Weights of a small GPT-style language model, trained from scratch on English Wikipedia: vocabulary 32000, untied embeddings.
Each number is 50 + 10 x the weight over its row's rms, rounded and kept within 0 to 99. Layers, rows and columns count from 0. The size before them is the row's rms in percent of the matrix's.

# layer 3 attention value, 512x640, rms 0.0323, rows 287-299, columns 512-639
103:49 32 39 52 45 52 66 24 47 06 59 58 56 38 49 44 55 47 56 53 39 52 54 48 51 49 48 66 46 34 53 52 43 60 45 47 46 45 41 43 38 43 51 43 59 53 36 47 69 64 48 61 47 52 46 48 38 47 51 31 48 52 38 39 71 42 58 57 44 51 37 61 48 44 57 53 56 57 51 45 40 36 50 61 56 50 44 50 41 61 46 43 40 48 47 46 43 49 52 66 44 53 63 70 47 50 60 42 67 62 72 55 62 67 60 48 43 35 51 54 60 38 45 46 50 60 46 53
087:46 64 55 48 36 38 56 52 55 87 52 34 46 44 60 47 38 43 49 74 54 50 73 39 63 44 37 45 47 43 67 48 50 68 52 68 48 43 36 72 59 55 53 54 29 35 72 31 47 49 58 55 40 54 62 53 52 45 48 46 38 45 53 40 31 46 59 46 65 59 58 59 55 68 69 58 38 64 55 51 43 44 63 49 35 59 36 49 47 45 54 55 35 52 52 52 53 42 51 52 36 43 34 65 62 59 52 40 55 55 70 63 38 33 55 52 57 40 43 36 58 52 36 60 55 60 47 56
095:40 51 46 32 46 50 39 47 55 49 38 48 51 62 60 47 63 60 34 46 50 52 50 29 44 60 49 38 52 63 43 43 42 43 53 61 48 57 48 40 63 77 63 45 47 45 56 40 41 56 54 57 64 52 58 38 57 53 46 60 52 63 58 52 20 48 50 57 51 56 31 47 48 50 54 56 52 47 58 37 35 31 65 55 26 52 49 66 59 44 40 56 44 28 48 45 57 65 64 28 57 60 29 51 57 37 50 69 40 51 48 56 53 35 61 61 48 59 39 44 46 49 60 41 38 68 49 58
090:43 46 64 38 60 42 48 33 47 54 62 49 62 70 59 50 50 63 47 45 30 58 37 45 51 42 27 54 56 51 47 66 36 44 55 36 61 31 50 59 49 64 52 44 49 45 52 44 49 45 57 55 58 61 41 53 43 65 48 35 51 55 53 43 60 50 52 53 35 50 46 40 48 52 58 35 58 40 43 45 53 75 56 50 50 48 69 51 60 69 61 35 49 56 51 54 50 52 45 49 60 59 40 49 41 46 53 59 54 47 43 37 41 18 54 35 52 63 53 35 59 29 43 31 65 52 60 47
099:54 37 51 58 34 48 54 45 36 47 28 51 55 43 67 45 62 51 58 48 30 77 45 51 49 56 42 47 39 54 56 42 50 35 44 43 46 55 71 40 56 46 32 51 57 24 66 51 48 54 59 45 53 52 47 42 47 46 47 36 46 55 51 56 39 48 43 44 34 58 44 50 42 46 49 61 36 48 36 61 54 42 69 42 57 51 59 63 48 40 47 54 54 45 51 45 66 52 60 65 44 73 54 38 52 56 61 72 38 49 71 65 41 69 42 47 68 55 50 44 54 44 71 34 47 45 38 56
092:43 40 46 46 53 55 64 51 49 50 24 55 66 44 48 61 38 60 56 37 50 45 54 47 60 51 39 53 49 62 52 31 57 49 41 51 52 56 53 72 54 46 47 51 48 57 49 54 60 50 58 46 53 61 46 52 41 74 46 40 57 55 39 69 60 45 63 42 57 46 52 54 59 58 44 46 40 47 37 54 47 39 40 53 35 60 58 50 37 56 53 54 53 44 49 70 52 54 51 68 49 36 54 65 48 82 48 62 56 57 49 66 53 49 50 48 60 26 60 62 52 26 56 29 59 55 56 45
096:47 48 51 40 45 46 60 71 61 41 57 57 54 35 57 47 10 35 61 47 41 45 56 59 54 36 45 42 60 46 62 58 53 54 44 45 31 55 64 32 52 31 59 45 34 41 39 37 47 53 50 51 61 53 48 37 47 59 50 38 58 48 60 49 55 51 45 68 56 45 73 62 50 65 55 53 55 43 50 35 39 53 51 49 43 44 32 42 34 74 63 44 42 50 48 52 45 56 40 33 63 49 62 32 44 70 59 35 46 53 39 77 42 37 35 47 38 46 50 41 45 49 68 31 30 57 64 57
090:52 65 37 40 52 57 43 48 41 64 47 53 47 53 50 42 39 46 40 57 45 43 57 57 57 39 52 69 39 48 59 54 40 36 44 51 55 56 53 55 58 46 48 50 37 54 49 45 67 55 42 49 63 58 49 53 49 46 50 47 59 66 46 38 54 59 45 64 54 41 37 34 43 49 63 57 53 50 45 49 55 57 47 37 39 51 74 54 46 53 41 36 47 52 65 42 46 56 31 56 37 56 26 47 61 43 23 70 47 46 69 64 52 43 53 36 49 47 48 40 44 59 53 44 42 44 39 39
092:31 48 48 43 36 51 32 46 47 49 60 45 56 52 53 71 57 56 53 30 48 38 26 54 45 56 46 62 54 55 62 51 45 38 49 52 45 48 52 35 41 62 50 49 56 47 41 53 32 40 41 66 63 55 41 47 57 56 63 65 65 37 47 49 66 58 54 57 48 49 40 55 59 70 46 48 36 54 39 65 54 60 65 40 54 49 50 33 57 48 35 49 68 61 61 51 55 47 57 48 57 40 43 58 42 37 40 58 55 45 37 48 37 60 50 67 58 53 46 75 48 51 47 30 50 47 49 57
091:43 71 54 48 53 62 52 66 42 61 66 54 45 57 56 54 56 50 63 48 52 47 66 61 55 45 41 41 45 54 40 39 53 71 43 36 60 56 41 60 48 43 58 44 45 45 37 41 42 49 59 40 24 43 36 45 46 43 47 46 40 50 51 39 57 36 37 51 49 61 67 42 54 53 48 54 56 32 56 28 54 34 33 55 55 52 51 46 37 57 46 36 49 55 57 34 46 66 58 62 44 59 45 52 53 26 35 56 64 38 32 38 56 40 44 30 73 57 55 46 45 48 59 57 33 40 55 33
097:59 47 45 47 60 50 60 60 50 55 66 53 46 54 39 34 65 54 15 48 58 35 49 38 32 44 54 51 40 38 48 43 53 49 51 34 51 59 48 65 57 65 51 48 48 34 46 53 45 56 31 57 55 50 75 37 44 54 46 48 53 50 45 60 45 47 43 67 56 37 49 76 51 52 57 41 44 47 75 48 42 26 44 48 61 61 56 46 57 55 52 47 57 52 47 58 53 54 44 40 58 49 42 63 60 58 46 43 48 52 54 44 31 58 56 60 38 43 70 34 60 27 41 47 56 56 41 39
094:26 56 46 55 49 47 53 51 48 49 62 49 61 34 68 47 48 56 57 53 44 38 50 52 52 46 53 31 43 52 65 33 44 67 44 50 60 62 49 52 53 54 49 61 50 61 57 61 41 50 51 41 35 46 26 47 45 57 41 50 29 41 40 60 68 46 39 29 56 52 48 46 71 58 44 53 43 58 52 41 48 47 50 43 52 65 51 56 59 32 34 62 45 44 52 60 39 47 36 78 52 33 58 51 44 42 43 60 50 43 47 40 49 49 49 48 58 42 43 31 56 58 47 46 59 64 44 54
091:53 59 40 62 52 48 50 53 56 45 42 43 52 55 44 41 62 47 57 46 57 53 59 42 61 54 41 55 44 66 38 52 49 56 43 65 43 31 66 59 40 40 49 43 68 58 47 45 63 49 46 44 68 56 48 58 60 52 47 57 45 62 36 58 47 29 62 51 42 55 49 30 49 40 65 29 67 54 52 56 61 65 49 58 56 49 53 69 29 54 63 48 63 41 33 49 50 50 47 33 70 55 45 44 46 34 66 51 53 51 58 63 60 54 55 26 31 53 54 50 53 48 33 46 64 38 48 52
# layer 3 attention output (transposed), 512x640, rms 0.23, rows 287-299, columns 512-639
090:50 51 59 36 47 62 57 44 45 53 56 38 63 57 49 30 34 44 43 42 38 64 59 51 55 62 53 40 47 36 65 40 43 41 58 56 50 51 52 64 49 64 40 32 68 23 44 54 55 43 54 54 55 57 43 52 54 63 71 40 39 47 59 51 62 55 51 52 52 20 63 64 39 62 52 32 50 43 43 28 48 53 40 59 50 51 48 47 69 36 47 21 46 38 39 50 46 39 29 43 45 48 56 72 74 40 46 63 55 41 67 51 47 37 50 74 51 58 55 25 46 45 66 55 53 46 39 60
100:22 59 60 38 47 68 58 37 62 34 57 62 49 41 44 66 61 69 64 51 33 44 61 48 47 49 56 63 50 51 45 33 42 50 44 40 41 64 51 48 58 52 58 47 59 46 44 65 34 56 40 61 48 38 52 51 43 62 51 47 40 45 55 51 54 45 46 36 37 37 50 58 58 55 40 40 48 48 55 51 45 51 33 48 56 67 39 62 37 63 53 41 49 60 33 47 59 49 53 51 54 47 37 65 73 57 39 47 44 55 46 55 70 71 46 65 40 58 53 44 42 38 44 53 48 58 32 28
098:64 61 50 42 67 37 34 61 46 60 43 52 50 45 39 43 39 46 58 49 43 51 35 52 56 34 53 52 52 44 47 48 57 56 50 66 53 43 48 55 47 64 36 31 36 37 44 51 56 39 59 46 49 37 50 53 43 49 71 25 53 36 46 46 27 58 39 36 55 37 69 49 31 51 34 18 49 49 52 48 37 65 32 42 49 49 43 48 49 60 54 61 37 68 49 52 49 39 37 42 63 59 42 39 53 56 63 42 32 49 45 42 61 54 49 60 57 53 55 54 58 54 47 52 55 52 32 48
099:39 50 48 45 57 29 45 43 45 50 57 41 43 48 59 47 52 43 53 45 54 60 38 48 49 49 50 67 66 47 56 53 53 38 54 56 36 50 32 68 38 74 59 54 40 45 58 51 73 62 64 61 48 55 60 52 66 61 49 68 50 60 47 50 45 73 58 49 58 58 54 48 65 48 52 58 31 47 63 45 41 57 53 38 33 59 83 34 40 34 59 59 46 58 60 44 54 46 51 64 45 46 63 24 39 44 41 68 47 51 54 61 52 54 44 50 44 52 46 57 76 56 47 53 38 30 59 56
096:68 38 55 63 66 50 69 63 51 45 63 59 41 64 55 48 46 38 46 41 55 46 61 47 53 46 47 43 58 47 61 48 56 60 38 42 61 51 66 47 51 57 58 71 49 46 35 59 43 46 48 51 35 51 57 49 45 61 73 50 60 53 48 51 67 60 48 49 39 39 49 48 40 52 58 52 59 45 46 49 50 59 44 61 32 50 63 63 50 47 44 40 50 46 57 51 44 42 47 45 57 46 55 20 42 34 55 53 56 56 48 41 40 59 65 43 29 56 43 45 60 37 52 60 70 57 64 28
104:52 67 67 51 60 50 46 50 46 43 57 52 41 59 49 62 45 43 55 69 34 69 43 50 50 48 68 46 61 33 58 51 42 64 56 53 42 45 48 41 50 48 65 62 39 28 46 38 54 45 57 51 47 43 60 46 54 54 66 18 54 32 56 47 49 34 53 46 63 56 34 44 21 49 51 38 61 40 50 43 62 41 41 60 44 52 58 44 42 44 48 54 44 57 49 33 46 54 33 53 33 45 45 59 55 52 42 60 51 40 48 45 43 65 48 44 43 75 53 56 51 48 60 35 29 43 44 40
106:35 54 44 41 52 39 43 50 71 66 30 71 38 42 33 41 52 39 52 36 49 59 54 34 31 49 53 60 45 54 70 49 56 38 51 51 54 50 59 42 51 40 58 62 55 36 54 50 62 41 53 50 58 59 62 48 50 51 56 54 45 40 80 49 47 35 52 40 51 54 37 37 42 53 55 57 55 64 73 47 34 43 46 36 48 37 41 44 61 25 61 49 38 62 43 50 45 55 46 30 47 31 66 39 52 43 37 49 44 58 45 46 58 57 50 49 52 47 46 39 63 45 50 62 49 56 42 54
099:47 50 33 34 60 46 48 41 54 38 69 32 62 51 49 36 44 45 52 39 38 48 52 43 19 72 62 57 62 52 41 60 45 35 26 41 50 40 56 44 46 58 49 64 63 53 42 43 35 36 47 60 49 41 43 42 62 48 61 59 59 55 47 63 38 42 52 58 54 58 54 49 47 66 41 63 57 48 54 61 34 56 46 62 66 43 54 38 58 35 55 53 44 46 30 54 56 50 49 73 60 55 48 42 45 50 48 31 56 50 53 43 59 65 50 37 48 38 50 34 55 55 65 53 49 45 32 51
101:53 36 45 42 51 46 57 58 52 51 40 52 60 53 39 43 48 45 70 46 43 42 44 43 59 42 42 37 39 40 39 40 53 67 31 62 59 48 51 26 32 38 54 40 61 64 40 54 67 49 49 41 52 32 49 50 55 45 41 53 58 55 72 54 50 56 47 41 41 62 62 45 43 56 67 49 58 51 44 59 39 44 40 38 61 54 52 41 36 43 55 57 48 53 43 57 38 22 50 53 39 65 53 52 20 54 55 52 48 53 71 48 59 54 26 43 39 34 37 76 54 21 44 38 52 42 41 52
095:45 36 63 36 47 39 35 46 41 57 54 55 63 55 49 54 59 44 59 40 49 76 54 57 45 30 53 43 68 50 53 43 36 62 56 49 50 32 43 41 63 64 34 39 43 54 67 52 41 54 28 50 55 58 64 31 60 54 47 62 49 79 39 47 49 54 32 47 53 56 32 45 48 42 44 54 41 60 57 61 36 49 69 66 48 65 32 53 47 58 54 27 58 29 42 51 38 51 58 26 52 52 61 26 70 57 38 50 30 41 44 53 49 51 44 53 27 46 50 45 58 45 54 44 44 39 42 41
108:44 45 37 40 64 67 46 52 50 45 43 55 46 41 51 54 54 51 48 56 62 62 44 54 56 55 53 64 62 66 31 53 46 62 48 57 61 35 43 50 59 51 22 51 43 61 46 48 41 48 56 40 50 54 35 59 47 29 45 53 54 69 48 46 55 49 42 36 65 46 47 40 61 38 40 56 57 45 46 52 61 48 64 70 70 36 65 46 56 60 68 52 53 49 38 52 55 47 50 53 45 59 64 44 71 61 51 60 31 53 39 47 57 48 64 51 63 50 47 47 57 51 50 59 66 41 57 47
095:47 55 53 49 26 30 29 49 38 57 44 52 48 54 45 59 48 48 32 56 60 54 61 43 26 60 39 45 65 55 42 48 37 44 58 46 42 54 36 47 51 40 59 51 55 43 41 48 52 44 64 56 65 33 48 45 35 55 43 40 50 39 47 34 41 45 51 49 52 57 45 35 29 57 49 63 70 59 46 59 61 45 63 39 47 54 48 69 49 56 52 35 33 60 52 38 56 49 58 45 44 52 64 53 66 49 44 60 58 40 48 39 55 63 66 36 58 53 63 56 39 37 45 54 36 45 26 56
103:59 56 65 76 46 41 50 72 42 49 51 59 68 68 60 56 64 36 56 41 64 55 60 45 32 51 68 44 51 44 61 41 59 56 50 47 37 46 53 35 48 41 22 61 44 36 36 44 55 52 50 48 53 47 57 64 35 51 58 48 54 45 65 30 48 57 48 49 44 50 64 52 36 57 64 57 50 68 54 42 55 54 53 46 56 69 41 30 44 58 47 66 35 50 40 50 52 48 44 51 39 53 53 53 41 49 56 33 51 54 39 53 57 52 52 37 35 33 55 33 49 32 52 41 57 57 45 52